Weights of a small GPT-style language model, trained from scratch on English Wikipedia: width 128.
Each number is 128 + 32 x the weight over its row's rms, rounded and kept within 0 to 255. Layers, rows and columns count from 0. Numbers have three digits each. The size before them is the row's rms in percent of the matrix's.

# v: layer 7 attention value, 128x128, rms 0.0782, rows 41-63, columns 0-127
# o: layer 7 attention output (transposed), 128x128, rms 0.0967, rows 41-63, columns 0-127
# q: layer 7 attention query, 128x128, rms 0.0897, rows 64-93, columns 0-127
# k: layer 7 attention key, 128x128, rms 0.0904, rows 64-92, columns 0-127
v41 090:078099153126145121115093130109151098166132118103115107166118175170141097064147168117145074115072146116090144126165120173162114126142126095140121145129182067168180143115184115114143079170154106162079136061173087140175086104178169072152078130149132082131102142126087091132097089120161121075135099053174127129157144169119137123108092114201083166157106167130154132123090148075127092107101
o41 088:206177157093127112152135144117137125124092202120077160129142130088086096194119095125168138100070117155131159077167122131135141175096111101121147120144082208127115151115101132161103106099126067105135104172158199129078113086129050157080162101172154156120177090117152144169189126113181147121104121136082091118141105051132126107116150127140156154144149067107125133165147159137108110154128
v42 098:058159119130180126165080086102130175076136097127128168073151154143120132108153189155082115140155123115186144088123149160114147147136078070132123121172142079137142175090105105136129063112170113122176180119174138111133141161132134163139130118091133112085103145102146131084184107129080087203103116104126079110142187107126168131148075104155167198184150085127153101133136150067094126091119
o42 097:171163122097115100091137089167132080136136118154136089153065082147130168113196106178178157135110087125111131174139107119178139126098170191150157120066104125144102102141139097144159172127151130100128111104149161107155103104145172040102118156159126154082090134130086091102103190153122164084131121187131108129078124083091092106072152187180165163155158103126090117123145141171171073137105
v43 096:154198129113094084058121151140131125155101194093104124126124116151063163070150136105100084103131151118129148090140127105134112135119065165173106192128058121132108111097162133105110110177145103108102094136107130145148195191122119134127056149139140145084166099175159071057139182126141151118144150158082154112100074100122147105156168162126085147114130135161176066171125136130172096095117
o43 112:129099094188162175141140159140118109076111119183121091124154136089096113183123102121112145130179134157093132168155133147101141079107126175125131123127234140162121124198127159168138102131069096104155136181170094145128083113152112091126096085134140095187106098053097115152088088079114086132129101140177126189131119070126131091160157101123097146063147132136152134111091142168095100189145
v44 094:136174143106103110114062132112151120095127091103096133097080108110118116135169078098145142137121162096118124149153132219126079150163108184163170163130126113185094085117134064110124070097103176141165147109102176131219168143112105149172131092199173136048179087166078127075122108128133103148147107088109163133135077154145105168142136144164161090129161152144132120130143164135089102129131
o44 083:073167135120097139109090099109148145109157122157183132157176168142130111158092099119162161132114080140066119119133140114113142098175137006083138149165114086121139148119126157163142161080155115161141185168154132154114133154103093073112121187157117149119071116097154091187072140136105154122069149136196095086127135119095137128097134119102212126169105132146134111078137163151194105101141
v45 103:125123117142112164080087107121125093135184181163123111122162190138110193095175103133068127149120141125118120098171119133193098107153170129081157110166183071126155098106142165112091113073110095181120098083149090182133121143165114117146144200174156102101169126125123200174087157179204138108131119152111085152121097078143109088155142069144154103089143130107119091157119082156135130131129
o45 112:143147094096148132155106192081148174102124103125137144084099086120095129126099126115171125149156063075160105105112127107084163117155057154163186166105074171130150094133116114149126178137150143138133147195140109122104124182175108139064083073081194132117115139077109072111194103142077119147117124129173172144179156116097153193124071156169131127091136115127124102133110169125170150104097
v46 098:138129107121065136170189134175100166089143146154187105129166115127124096122045128085176163141101150139124096118162145184150109101096145102182071157126133201126120182138120145140088095102083158159169155175199145150109163118107131118077051069178176117120144164117146109109122107111100134142106060108119130097108120161148161121085087124154152109137127133146103108150091082111170099072108
o46 109:057118084151116117193103173103133115163168142085068137155173115110133074093145078137051085126130104144103116124115178101068139138133101137115133149152139114171180145135111107111143177128144109123113116100053137183153152118127152133140175129158056148125153111158117145152139153143149150114158203119152041165110111149084134131071152104136157105177159116084107142172169140102117072150187
v47 102:151124108110129069145040133152144151114130148150172107150162120104147124080131139082106178127062095088156127106160101149189150142145092099086081075103110134126185101132124125114195088058107099136075126108093195118098141097089148106151126127136175136157129162174093146119130115090181083077183165076136103092077086138109154147191145121094118151091131161083136140124110097174155127134150
o47 101:059162144145171124134104119155187103111102130172047103112099127145113105142094089170185143117162128122099115160133174120109134145108134164150187124181117142137101128133132156080056075121117146123129107111178095172114054117131080189147146156172082091136131134075133122171093150119130137136113054098128099115181102129118123124103128154160105099186133133110046083185134193108153148163141
v48 104:144116120120149223112089138138081175125199165150099102108158112124139103115119179112123102131165129159172074154098136068114114066139102119111132135135130159169040133159173120117114121131104111130173107181123121183187146103118112123161069156155152156108153173173099167090140131129109136132175126155203105108119127044129123092113132149173114166119110123224131139100105146166142171134132
o48 098:091124128102056085142113145134132110107111119080123114178081124103113148124136110146135126138148135135087197121118106170147174190167109146182122109120095150092137127169057175161129107156169201133107157178081124148105104152071151120149112112129094164099089086123143115225084212143116145169135158105111110126130080154093129192152129118058152101154161118140149136159119119160066091107137
v49 100:157109164161096106161128061113103107107154147229116163169053126152125166132087115156103143104162105163164123092118116119120150172149148181105106083141114149093187133109161134136129157112127139123050115123129114076087136089145136115108080124141122177117208153143113174132134119121117122079076179084137102165102178125094148182148082176158139134073119153056110147151162077119100116123161
o49 107:122152100154130088148106100173127141132118131123128165105158155154133124124053164073147155110118183172141127166166151087145114111108085094162168126102130170125103081135127170105208164139090066135169129072122150137108092110158146076066165131117166080175157159106104090128091145128158045136102129142088166139154139104155074147065160105133065165168176086126110095107163124144073151116131
v50 090:100151117120167131171145151149130160147095071166101130145130143083076147099196117111136097133136059103057110090154204071133185130125139161084113083113138147155125168174140075105168096131118169132091162192172122079068106108135125122069096164067134130101095116143131156110144107163136069103137156193100135104123090144155134125150128221135113131143113170109164120139144153099139131129169
o50 083:168063134110147100098134117111129115116105133120104141113135130156143182147050162084070116097174148144171165113155093153126169124090099127192167144198129150102097107122147105131113195198120110120185084103118047147172118143105119101193141067092107100196154134084112107152137107092136110126129098127141089138097163118107092122107129092164130107130120079171069175162093129185146123159146
v51 102:079138110131173196085162123196130146097124152162142183075136071155171127122110145118121107102127113128150181152123178157078169168101127173099116069070219172064110143129111143086116171127139136134076081151123116149146153101158084141119115096119104158068103078115144091093156140187172112150118137127133121119195168131164181161116073142104134099139156170108111149095132145108144121098151
o51 096:137078162099140093155133130084081076146143115120088117130113198124058125162154156131146135142178172159120110131169098115152145056184156080193185109150147077147075150121128155140133134090076173144087134114174128140148110076158151104139114138090159123118096114164110175108112114129066116106157126141119082119098082130100157072110163168173141125122082108193122151221144097145125153107103
v52 104:107123122124115181125096116103048129085144071066133097194101092105131069149148121126125139153123113170148135122061095158134132094163088133135137128099093133133146185199137180137128049117151142194122158137043096115160124186110175101129148135120137171100114094090110180133152168155172120077163094155075116141113155101174111125124152119186115164111158158138139183137116141119113138181114
o52 107:098149195072129095109120165190115139107142150158090135071157134083114174053158097152133142132141151073089165164134140095149098131122113093143139140143124137131104102111128094111090180107102159131151140150143170161080140136108086166131090140160122092142130127165151127219077093159059135162132164156169181106154087172146069177122118118149164154085119102144119077121104108086135119040157
v53 097:124139120084080157068228092134114190155147134135176099110099073093117155194101165055087143131098104156150144198148128126072110115114177122211166157147137150137072142139094142096120095118106083082156140117116075095140096155100121124157086178127129139088117157110095156148144118152116086091107127165112128199155131168106127129104112084111083095107095140109108155124101136131112178155132
o53 101:132117137110125088185166169138069091087153117090133127099127137114162127043159134147198095145153131117092104097124145122150194085123111082130070095051160152104101126145112061090139180094156211103100140192097184128104114119131115192149169095127117146168164131165177093122125121158074166104153118099080123135085091102158111125121137129135173143154120116176169115120124115146154135171134
v54 107:085113151154089156102166120150142184073138097128120121106147096196158054081083155053137162097216135121186165127118132146138096133191154109107158125130110087183172142125176162095125122102111126200093079172109103122144111135170077174095135165170099117145107128146098128107124130120123139086108126141125157103109039074115153173162111146099155128096110121128116170162168112130147142090117
o54 093:121148137058186108168132171136134048122139158143112144124140201082111181121163151180145106145123104220102065143156146094118088092125154183126123073115101105170087110139073138073164108139048163097130122102093112134129172121126107113137121070108116138120138151101111186177148173125154107175069113151121137141152134112158164116060136101113109100129151157173129144082124129107128174108143
v55 102:054082117118132148171152148146108136229067114120135054141157136126106170162104100149090114143073061117150129156162165100111124166119181143144156122096096076111163104132132066092134127154119153090117078114123183191146152123103078069109091087141105155151135154141136177118159122088102115123092121134094108123121137176072142146131188097132115190086160116137105184113108162097153105130110
o55 097:170131097184180074114114121117150175128213137119146143093103096151142173137133124104128090199144178119100133124181089145102120135146113100143106107126139152076091161130144177156154087101092148099138162144109052130088092083150156163129119143134136120171100069117143108115110096159199220111130096094119083129058190143155140091122128162138104143189119146102124098076130132144111173093108
v56 099:088096157144131129104149121085171139095160111159219124166127155091115105190059144171124089104146097160068143099153099126154108148080115098106133091123077199161161160134207131170086133115099183128149164109127181108133147172126151142119147123141121088137129147139110095166136160043136104106147162183119129178108127160111109106095126164113165141105085139177113106089084160107120171182159
o56 107:118164100085068171172127121128121173131073129123107181072180105171136116082157140062123152106175188148169115122100135124127070106142158095124153183143098075095155094134143112121102164130110081092195098122138124097160142123104091165140154161138118132050139121082131126090120068162170164168067108067136081122134135173151132173105163148144145101130183098095144121153169107153143155085137
v57 094:128094129089060139131135177117117144089133079045151112160135133113129111119109068091164125139113120192146080101147174103097171098166110105153155111131135117136181143124139098148132090104104166102152157089186073171136085126145158116116108134148111170145078124105133078059140119131143109171121093102142154173071101134128116093127203107137082157098096122114034075068136140113095094138078
o57 100:128126122199171152206125109121164154151075161180125138088135137117142116151071137092111100136176112083113175137115154194157053142097085115097151137127060105150123082177083128130150146143132139156143123143079137143122183089110133122140122089110143114110218099133143134123080135144139103106098124102127148150149138169130110122099053106118214131144134124112111193174075129117187164172090
v58 096:147143161116131142141097214138114103164100103146103123242145089150121088136110122133182147085136166126091141168198051163131106090112185124091172209129078138116137129120078124118110121150114137102100103111092119178124135149153137153149130215117141141120129138123071170143116123119100161067144105105119094111154086123152131110158179138137172083136121161084154126109084120126125198157163
o58 108:090092085156107146139150156119158158122155161151100090061169128128099111132141131159141146159094137149134052103099156065079131173189085126115138099160101173166089103132111165122105100103083161111112158211075189112061072098054133133118124163159097103134161144062135085154101132115120136124135143119159166114178143125093195141143178121138090157157118129155095103156141161151166143165128
v59 094:106140130113130110158122179129170154208110106156157162180124088173157108167155040091087154136061094064174145131124181113159081115119130136140111146032157150167130121161121133157100047074130105141120131154144093123099135128125154200115148087130120128155175120158127165144167108146138123138069143096113129079134165149146095136078162151172177101108144112160170164137133131103098097097140
o59 094:112121171080132179145120090144117097135105161142081036109140081124123107059114165127119138109114140195092118097148080104112133137125116128121136159195077155158114186146139156142160186182136131120119158243148125094180123132160125120091078169139125095156110136130118207127119096148162136158159096105155091091137103098117098124126154087134131034159111164125111118138130125186129102132101
v60 107:117140157101132157136104092170136113118145135061146124146203143116165121102169110154154045197146143100141093071124115109140102184104135114083100089183157104133127155066094097150132090184133182179133121063203135145153133152152093167151106131103185156117090116109123130133147110103137143157137191211123100152156146125150125096138168170164133134110141088159101174101085160154116180133155
o60 102:185146096145114123122164127102152158150141094103174141114085046144110170082124138091129102112143137089157126207126094124114153190115218164143146147137102145099109049131116109158151125069166097120181059165100159123152147154080178151154154075118150114147143078090116161148076142188143157100092075125137172156112161107128093111149097101163115113098131091105109095121158127130164089161120
v61 111:172117107103117083188081109149064039165147154067157208138132119131124122102147107116179153131135151176092129144109139132141139131140106115090049189178119145117139101143132117165111118107104111099088138156110109117120101144124145136140125176146119109088157192110097090091125136107190120160149107089080093161133164143181096153165111084177084149116175131106077088151124051087087124151109
o61 109:083150110150145153145116135168184210099108149115100161126162153074143077185124100167140099107135139080103129090107167159102097114046064094145146116170101170103168097154109162145094126163125083185136147135103131157122149115186073104060096115157112148149118127137155198147113105133095130092109145120143164129194128091095103086101141175119196091149071099114137124152132180158104113117111
v62 110:056155147167096139139113148122145144115090099091112196115136137104117102123162056173132112138182127075147107197215122102113149134175102171143106106089115106109175094167096126152123138108167157063143111155083101103141166198087096148136117104195116150130191103148117140060108184071123102118115129110141088097081088134116122167088131137154117131135080134097158109101097163138110107081130
o62 102:148091100110138129096036140110160073150104163187111097106103118122136087119092129060132153171086159127085161131174105146100067166134105067122126088139151082181061102120131100146150135131095126111128152062132061113170187131142169075138107179143157066173125160131135130126193148137163177124131176098155161163133166115125126162159120114098161092140158157187128119107163123093126118117119
v63 090:098190146148117112166145175119120100081116106104093148150081111162151141138117117083082179129095152073091157118121124090153087182088089079147115139138172163153187152126096135180152128127120149173077110105146159119146158174140077128150166129126125119152079097130075135114089155105083209145108138213128136175125099144193151098111147098085154110165097144114214134083153162141146107117101
o63 111:104062134149180159117147080076123168125127160172111148121129188157118097082166123189130150135111081150105154167127113115118160061162149127149093170124110122093111102136173084119056152171132147048144154146110095143198144180082123100143093150123142151112121152140180213109185153096160090096134155111092138133115101084113138180116122157119121110102141117064166130145085158101116093128078
q64 088:117165138064136109166118155161145138159125143082151137137202047148063158134109071138127127142117079190159171153206183118150107149173154147150089186112130128090118179135118148080132173152170144150096107115104169166170116164090137115178123157171114127120157123170129094091127102103150155136114129153162081129086094180153098138087151119085105140179131096143087130093100093130067175123134
k64 086:143152120125106119141194086199133079121141098109140148089125114145125146127106094180134097142112116194092184118121128056171112074159141142147119102101095164099117144126126103147119146102136100150118121120158104060161147106175186137153146143121111139132170153175060088180170118163076144108111151120098076109126133137131176142034174119192136149177130181106112133069139126144167076121068
q65 092:143064134096183130104120091193170167097094112150113062161160105127083092176105114119147147071127143135135117072132119113153110136077145142091151066132123101128129168164122095133070190138165159120104114181083171128096181105121177113106145129106150151145168223151112129133142080114116093095103136163131127081144119165080109109084152097053180165119086106140118100120164107149097129150091
k65 095:094098092085164140205133150123115114086125144121133099068160126107170141129094087147079082100143118182141152119116110050125127151119102106150072080120137082113145141161104134170154131134127116147136084161110110120127191202142126116128158144125185120054126180117119109112130159067067136131088129100089178091129098169121093172133092123177064111124136105062175062093125151123145112093099
q66 096:121146138096165117118148141149129082125127130131035079142161112092127155146170160160049099101179117124195077108152088146151098113113067118166117165185148176108121121121084142120125136113129120112117173157132171138140147112197074189184162140101158155084110051163096127147090061126163158094105170103140133083145112202117139154102141152139104122142143179136142117132133149157093132140183
k66 097:207145191103114173121121047131091100151099111125140105090210137129120163051165136136088087149182114166083130109148168163186089093153145129110130143126116070092154128089176071124157181140174093118145083168161173142138106098111179132092132116149113125148158142121101116106124117113155094093105169108105116116123148140139121129137137157123121148147083116120060161112172075155123188128198
q67 095:143085116100139132057099125093125156164162082128089143143124119189153080076172149108097122099187126109070198119155109105094096139087116136143169126133148160087144105105100166120138136140134144092126184152097122107166085176179184151190126086130146124163144192127157100152076161123083099113070114092125203101089137138151111139150059170134127172119133171139125129125064063125134145124138
k67 102:195141102064147112120182148206111135162102128112178180181136171067133154179143066085092153159140170148162133094158075194076165102107140105146131055142094071121132137133149131098131124116134165090139167177147105155093112145143119128154132134119108165148087134113117122112103130189166167104142100140124139138108162136147139097142092127176175081111082161105131070079150113123084181113163
q68 103:187126155171089083138098185123099097111066140156125117099158145130118138122156077129144169102079132096161089140109150094082126177163132133149107143122139091130072113136105140068135130142111139196152107106157089133097141042100150119080102171083131162131136081136147195132181065143130120168151149090119060186147116123166075114149122114116132138104158116135116114153230094121106115094173
k68 100:141077132160147134151109131138113123097137124098128091074120164123081086118132140188092121133130154171099121207065214068142146107110144113144132118072174117102108115147116120169067097016090163106139100114142131140143051115120093125137120202118118108121112102096084135197158108105082109131128132095126122171166134106188151111136129129107123101180161106157123124174112153152168166080114
q69 097:161122125177121136140132082102122085106087131174066109095147046096158165081141122148142114137132186134111102162141117167079102163140145114132179214159144133090127092134177076104121134193102073092142186173136132149146120129163123123084132133134158091099136097088094166148107156139170066167116116137153132164071161130168148155138157097100092145175175146100129135139116149112115107205197
k69 096:113186140136148118118133111151159142131143127153128146121164064175158146096164137215187148061107118118074120201129099163137113115169151142163144134105167101140149121115158054132044103089120117068185134106118086150126115170130094178166127111091132103172097084130067124144122114143153110112107081088123149165130122115128157106092147142080124165145162117112110113200123158087121210101100
q70 095:134113143083155141085118129137110082106103137146063104165198137110100150084174162088180132144148082160120094169097172106116206169115108140113092084173201110127140148131126193122095153125060139049135129182126180194085120146115111185124161108143130109119166137118121129108139190104139121115127138051165116112153166132084145181129165156123086142133153131098141106126148103140097092172115
k70 102:062098154053160126141173137086134148113104141202108165138117107073079175097151116172154158132152097088092126145137147104151159143181131160114129047230132116134129170093108121147096152145114109108178081116131175154062145132110122157168146151139177118179125141130136104127167124086114133142080130095068116131143150078153173145145100140173159124092093109136139087161156120078181114092122
q71 112:129168175096119083147090143099128080130104126092140108115102184131171064154090155169146156121120172212143196121114133091177140100094163162106121084120121101114089133127083142168144101088159092160130154067133085088094189084089120105139088164105111102104167137139134139127116082157170105147137145116176138099172083110141168070164141125146157065129134089116133167082100070095111088095098
k71 108:133116086151150089123097097100160121157095208107150132084118146072117118115132133141146114112158119138136205088143083069124111110057068112086173144085093165154144193173127194141152102065130110209131199125154133150120137082118131125137143071112107119120126132120105171121095114113138130169121158134170091088161115136178122124110150101060176108192131108172141181145160145099130150105113
q72 095:103133167137129139156122188100112047131139123097174157146131076121073219101109139095123106134139147129135086154159163133138136104161177119104171178077145093140066087148144072162122060154086116110128152178109140046116105124129109127128118064123155097147155122141170137131099144196127135126136101168103113153117119097119143077159182143094156116188103141143102160149092100102115091043118
k72 096:158119125100199094137131129128176099192114087155139146145095134117099149150117090106170061093102158147141068142097148140137152117162081113138161141107101198109141066118094094116135124081131123085203155133083122182085146100140152110173135093113098138119126077139129123152108128138135125065136127147154084163118142110112150122174135106131081170083125147150137209035094144111094131211088
q73 091:165115114145074139111142151139137111198123121211076112126150112098126078144146077194134091106104081101073077122137115133174178096158100174101162142115095134115149118107146130085076103167119125082133091119129110121111082132143119124131195130145086118150151140207132127135123213104134136195120176134162131082171119109175145154134129136110090134167145147079179122155061106098171180158150
k73 090:101161157094131110096151126094137099185104189136154168132175119131137145179097097117163108136115165163151133106091079120153131110120154109129118138171150103139109192142119080070145109152026145084151095171120130133118122106077163081107174127150004127140152139137086152109115097183150127105161140130132081098135143082069161144101182105130104161115133113128072154158162129071100170127140
q74 092:088171195151090094165104144057104107111162068097160158162154117120148105159107156127110128159134175124158156133101150123185119107095164122132121152094140112129105146152130083088127129179195116173099128169137075085072165140102186146093121193071077161091145088187119124151125106138147117131193155074133164101132133170104112082162166115106189166095168144146144171148122087104128146097128
k74 096:138190101136126125141083162179135108132125131114113121109157159138146135107128107129104124181160132208123107097131169103130171084128104064131183170084118160086139149151176135161162155124151093197109088127128090079162169084107134124088082149103140128165119110134178144100051096097169088120156166141181095184153092069176107126112117136083123153112143138175143195121126178154077143138184
q75 111:128135134125125146096116094134137140100174144136137184165087109031155132117120169164112119126086133134092103171227154108105060124117116083186166141176141163114116124100160170159152073154117105138158140066099106171159146146111123116165059150130126141084140123139134155105135145123129089127111143128163162086142067174129192165122099159150177196175095104170176118090102162146151087109116
k75 097:095095144054157115115154087166161132143152166111123158159080129084182166103120158123119116143119139086134099176115118141134132125066121105139175125150142098108082106127177133090184191153165092152077116141064165121176145112133127112104123106157065139100151084091103093086121067199170054125144131124149104125137123143175153158132149145142126135139105146192153149132171092156061140045104
q76 096:136088131135143111113150110111138094110140154094111138144069138144138160142098086148124177098133162058142188125113126044096113128114128171149139179160134160119059154135112112111112116068121146170111139138090099123106113089140193134183115131110111123171162124107176156146178187119132093125158126137093127101134145164113104106136200189089195192119162069183124144077147117130045108166091
k76 107:080122127113164068138130162148127131144170129121082126172064193108159135152137064140137175160113100163119127117122072094094158112179111173160148111118144066115094105146122134143115144168094103120061145161133140164156062115114112124158089134125171079120048132133182083160092142151129106110113105188131102129102113159216103152140117080153178162175121099119132142120122105153118127039162
q77 105:138118085206123099040090126138110131156116122150206178118159134114124108147085112173130135124124146114130143083121087129143134111080153136133111164167115103100148077089189092132126127142120163218191118103122071112103148137132112071130128079111157151148144119131110112091129118135119162122145141127165180120139163141163066156161060145084135139095095065215151125083163163075138095134150
k77 093:119136116129175142130124173157137140112191081046174109162102130107114172120158177124159091134098095128138191131075137118054133148101170140138089064056122125137165135153143144178137091124095178170124124134132136096118156124153131107092146108080112143050167146093092112154121126118122160071112157150121154149104124162136126148165099189091146184141141182141139159155134165137210128107052
q78 104:086119105116116133163171115089116076122192119112113124124126113106152130125203170167111059106130097114120128095089118139149089135094114182189166150160140166166159137135145180151123159167193081181162186117149150086081109145129082158157105116192172053144202141135126117096074183131126102175121130133186117128177122141127155128124114112134168091132111122103109165160128136164167119188095
k78 092:156156136050110160098096127109168130179074119106119151088143109057206115137156131109123098170144112076153109113088097171159138135164121174158131101166200096157162120075093126106123152176084111128158144128077101153208145089111159134172173078135080103132131142095171137107071100159164151130119137154157065151111157119092160125154163089149143100147057124121154179121148147114126151115150
q79 107:198164087184127217144105075129085183157119132137149150088141140165125138130106090113138137085129137134074078128109159144131116125137192095135171120140136130162119145114115142126119158160154164151157135142128108103131218114138112039080123152141143168123134146122090169111134102140170140054069126046113084154090179141128120114081132147129123127110069095133087056136097172151113113103102
k79 097:113127047193103117161180095100137163057202119129132068113128164119101121128112163164094107131110206161102180164092073115141077151155109109120108113110096123140159112118153156178150077123138116154171128172083160116091148173106063138084124127150148152097102183113076117145145149115076150129137099075092160126106137187115102146133110120127137128166076139151167105164106172142190145137109
q80 097:094144076109099153181107168139106114165195091089132152162134081133100146129105107123118181155170147111098185119123138109178114104139100130096086114138079192079088136107136133130144102158164137093138108189165147117223094123124089107088140093126106128132074119147120180125131141106090136104126140140093153030085129102071158099146135137119115059165127132141107114168105101195201114110143
k80 096:150130092153101090107108144112119152156155132130146120155074118163111183165153082083156166133118163163094156084135141177176154103143101043121048116137058132092116088095165162118150107145160134115158157141106156118162176170163155121132148079120139186145102076115123183115130117111127133150114166123146085136097094088077190131167177120151142117091127143187146106096036144175085103139119
q81 103:118097100088202079141135168124155162081122151085133208120173127156117060183107124194125126125163137143129119178159131169164139100173129132137155073076166104126149120107099109099095100115127095165091110160121114113132120096122092126145136128117090133156133132226106097169069092079168160072080090093169087155066127122114109099162129110147130066152105154090141147112097118119133091102158
k81 097:153069131098116098111147101110131102093109124163177202144147133118103090109123141111157073160157144161104112098120135142090127121142081060122152163109140136136083138163049120042101123123175054190139131156110163162084146107196129125110144135164094158132149110168093131171111070118103177142136165125068144144139196170098121125150102182174156076134127164121143150124113114178101070130133
q82 099:130192141115121138160134146099134125182109113087158110164147133152105078109166066125158129131095173178210170137116081165088149115141111124091117167162075101159162078134158069129086172085136174079095119161178136182130145145140206166073162167063133171131136097098094138136124103141128162167099095119094137098118125141120144083069169127145139113119155111125100114063181097127132108121162
k82 094:120180092169137153145194130112106117068170146148137108080149106171075153117160118178135154042096105203168206109167137078127157119105160123124173159086098090118104124168172075219132125108128114105134111138100144140082131137059128121110145154122141190137118104075104098135124126122115160119129179100155135112142144108128167106118131149076106082112178124086111132154101159138165079167109
q83 095:181141166129115120127100142128149105106145097197151074136168132180160135112077063150165191166136171098146091105126128098085222128158154142121101149157119075088139171184105122115142091056086147122129106101145098169094148100099106107090119196137118148105130102114041096180118065139152097134107115171128121117115095096095078111122114096119117148118156099144114098085163095106151082154122
k83 092:123106079139079118081107068158144111074138134147158112133171097206096095106106099197170177121150106161129164165133122108171158109054134172107127188147124095116097136142107113178072112058115201125128144105171142160087103122108142084125098167129173120102117105099098140210135129113151140148084124108094134179091128123184104093151084134073121132130152109125149099179098123082132116142098
q84 095:093131177090144180151124127094175089122122125086121195159128153118092091174142174079125109115114110133101141215094140106117093073177111101170079188108142138175098082094144120123153091210121125110148118144093152179143066116120118133156114117072120114133109092106105146081139106159108085078126127160094160125087105139099166160125088142141191154117066111126125178141092098172119182108098
k84 102:061095093117100057144156131182150144188056120122103139132118137103108135169167093023097081164155102118168129133125141134180105081175107130172120127083103143134146063133186110083181176191132079130176134127084163115173153159144112153122116136114129167159144117127097164114134121149125086089099148118152105161142106148143179167079154120107140109126118119073134155125087083132103098115177
q85 097:105114148068116141095114104142118143179177105127164124182111113142163129145095112130117150127145139130122255142088184125155090080108156144174165123124103149148103152153170081166157184166175139155180143135155145152170098140115135160173082138109180120149142138184132111117090135120199123116141134183119093081138122114115141082141177126171196145132166057115137163147087061147144133118123
k85 097:158171120134105129126135160115135103165110155151141164126109102117185130139120088123114163077161165149109175098104098078128134118132030072136062130114076087168110112105159143096147171115145054122115150154137108122153078132148161175143135108056143086141126094129153153041112093112177134108082106160137059139132120155085128137085113154107175169154104125163158127138077173103065186120130
q86 096:137083088084113093192087116128122161182127157137096098079166151111209131145102138104119166157142122156121130170078178163120103073100102158161149089178144100133099129148108155102081177103137115151190118154117188133173083082095131127102110128141111082115112161146111069144110101152124127081140134116120077152148080107103113121124098104123166129198086154076141145136144186132117025132160
k86 094:131091079108092145180137122081220106096089184129171141056137104160139113121214120160109134105171179116116108152109119115125071150177137132157115115096115146128092122103115136122068052044205097114154122139152105150146135118132101087073122120095113104136177137165168145152156159145134107131131150111115154153130108127101095113115129099137174162178138154147192142185131164169168145124090
q87 082:215098125112169136099114166105133083169102133138125096094132138100175133104071050164090189112138140108121109131156148129045124194101159178089115105117111120098089141089151109138165061110140087105117167096096142120152120118177102094167155134106142086091156118074104132118117101148142152085149151124101157196146179150098120135112136145114100147124133126177105102111193150102096055065153
k87 088:120080155179160133129093100086110041090126150099083135101083130158054124171123137185143157154079107179142170166089079128100095111141127111134122086155132149107157128174142144190122071116111142110137124103109132147162071134169139109186124108075106155140113128120097104087195133118142159106116147128050147148103113144184121142114068131078116117162099185077142120134156129156200130142081
q88 094:089116126095110125101140126128141172131146084173133140148081147160123166222172159151144147158129136146102086160138056143160164075124167138056100139121119161128162155115101171141152113139153149096129129106097140143079098151147128179077129094135114090091067132097119146178144122136084142183140040150150094131202137065168144076097123147105101152119157101084130060124114130169158106130180
k88 097:140110145166195166118108076080093170163096116085159135102108104122165119147182107108113136156107123105143137188151131092156159116124169147097109150192104125119128141093104148136147131153089155083133118063130107147119081111109137143084169065188124116029078112191106152118112188170160074167158143175123105116142211139100107123156134154150107115122138162152078121100147136107091119124197
q89 099:169052113128103164157126107143083132132133147117172132126098098149047159053137153135099117113174096161154091127114135153050179191151115130078078142098156207142175185156144131149116216114138109110127120190147110133162124150148139150103149105117109112143130132141117140073131091111129089186095151133146136109131147078133175141097094143105077098084170108105094135193098108154119100169126
k89 087:153182177105089146138172138109117059081131109178137140122140154125130157110158199112108101160109130116140147142106164098132156144128089197102170158132129127128145094080087134168131088053157123117171153192153120166124158100131076094115121119195178106123097194130166135175160099089109124192167128120119142134117131138099185097087138079164061122071161111115138083117079084129156144149101
q90 105:111083124116122142161158139074100115149190162173132178208161131108133085087144161145149124201137113114139171115131106186142104188158131169150110068090149125138131170135123131161084119178144116097090151124126113151161117100137104192195119177125128125159174151151168076150052145091131179083155094172167114118153122164153185144134120150169109098141141115149193142150106163129102092083153
k90 098:137122186039084094129128125103107096101115124143131184143156104087161175091155100087101117148147105097139146093138116148087124137094094174112108093152149135151086128193051094080158107116154111098097134136063115124121082123156152142114122086121113224196164138123156117137068101145153138157176097154107095134137118064099129163102167110164176151124084143153132133108134147073093077101168
q91 102:116231125172144100138127146129135106111093106186101163121086129139138133113064100126082177151088169108106101153119170077102107115156178092105094081094145140154119177135151165126143103120148175140154113083117111144132138132083111136128122154124126047166103134087164123107136119100176119165128132160118099118160149189133095131173159165136175127103136049040147143097089067073135097079115
k91 105:151155156177154069132086112125088101116110217124128128114094155193118146070105112085126143125094166134136142113135071088089090145116100100160162160122151138130079092138121114209139104092119117104116157054086156104128108128047088167101170170100104112143122121160122151102170121131132116108182119132120073131130132166142165168120144151131169197132116128110195141147087180142114147206162
q92 096:107143179095121119107167153071129143166106101124128145201143179148122132110156146092108153119118115086117071047088108130068131113126148222169109131135132083132156147155149139113119155159157083114145137163116157112142138099142167222094126190168118137184144176050109104106121157154182144164157109183078110138147175142082115140110116135093121128092129099118154101160131140093171125114069
k92 102:175149127086129116151154144101124134142126124150139120120142152132151067133109091068141182133103109096154120098107139118113130110130129144151111135170143090141163134121199113161101166137080156130204057122105120114207148098190113155178072123134157141165161102168157130108178187111147143163122097133134112072106101134174142124095111061151050184150080112065133110176147194078129109143163
q93 099:104114168143145089152142092093184133183214143129184175166059117104115168205135098126132127096177124109098167133141118112160122099123169059196113077130124138144131116100136131153112146147187102166142134136107104119118134156148069139154132097112142170135148104198180133151104152148104076093056124187161131150094106059105113116148096100154119127133084141127183154150113127082130152091100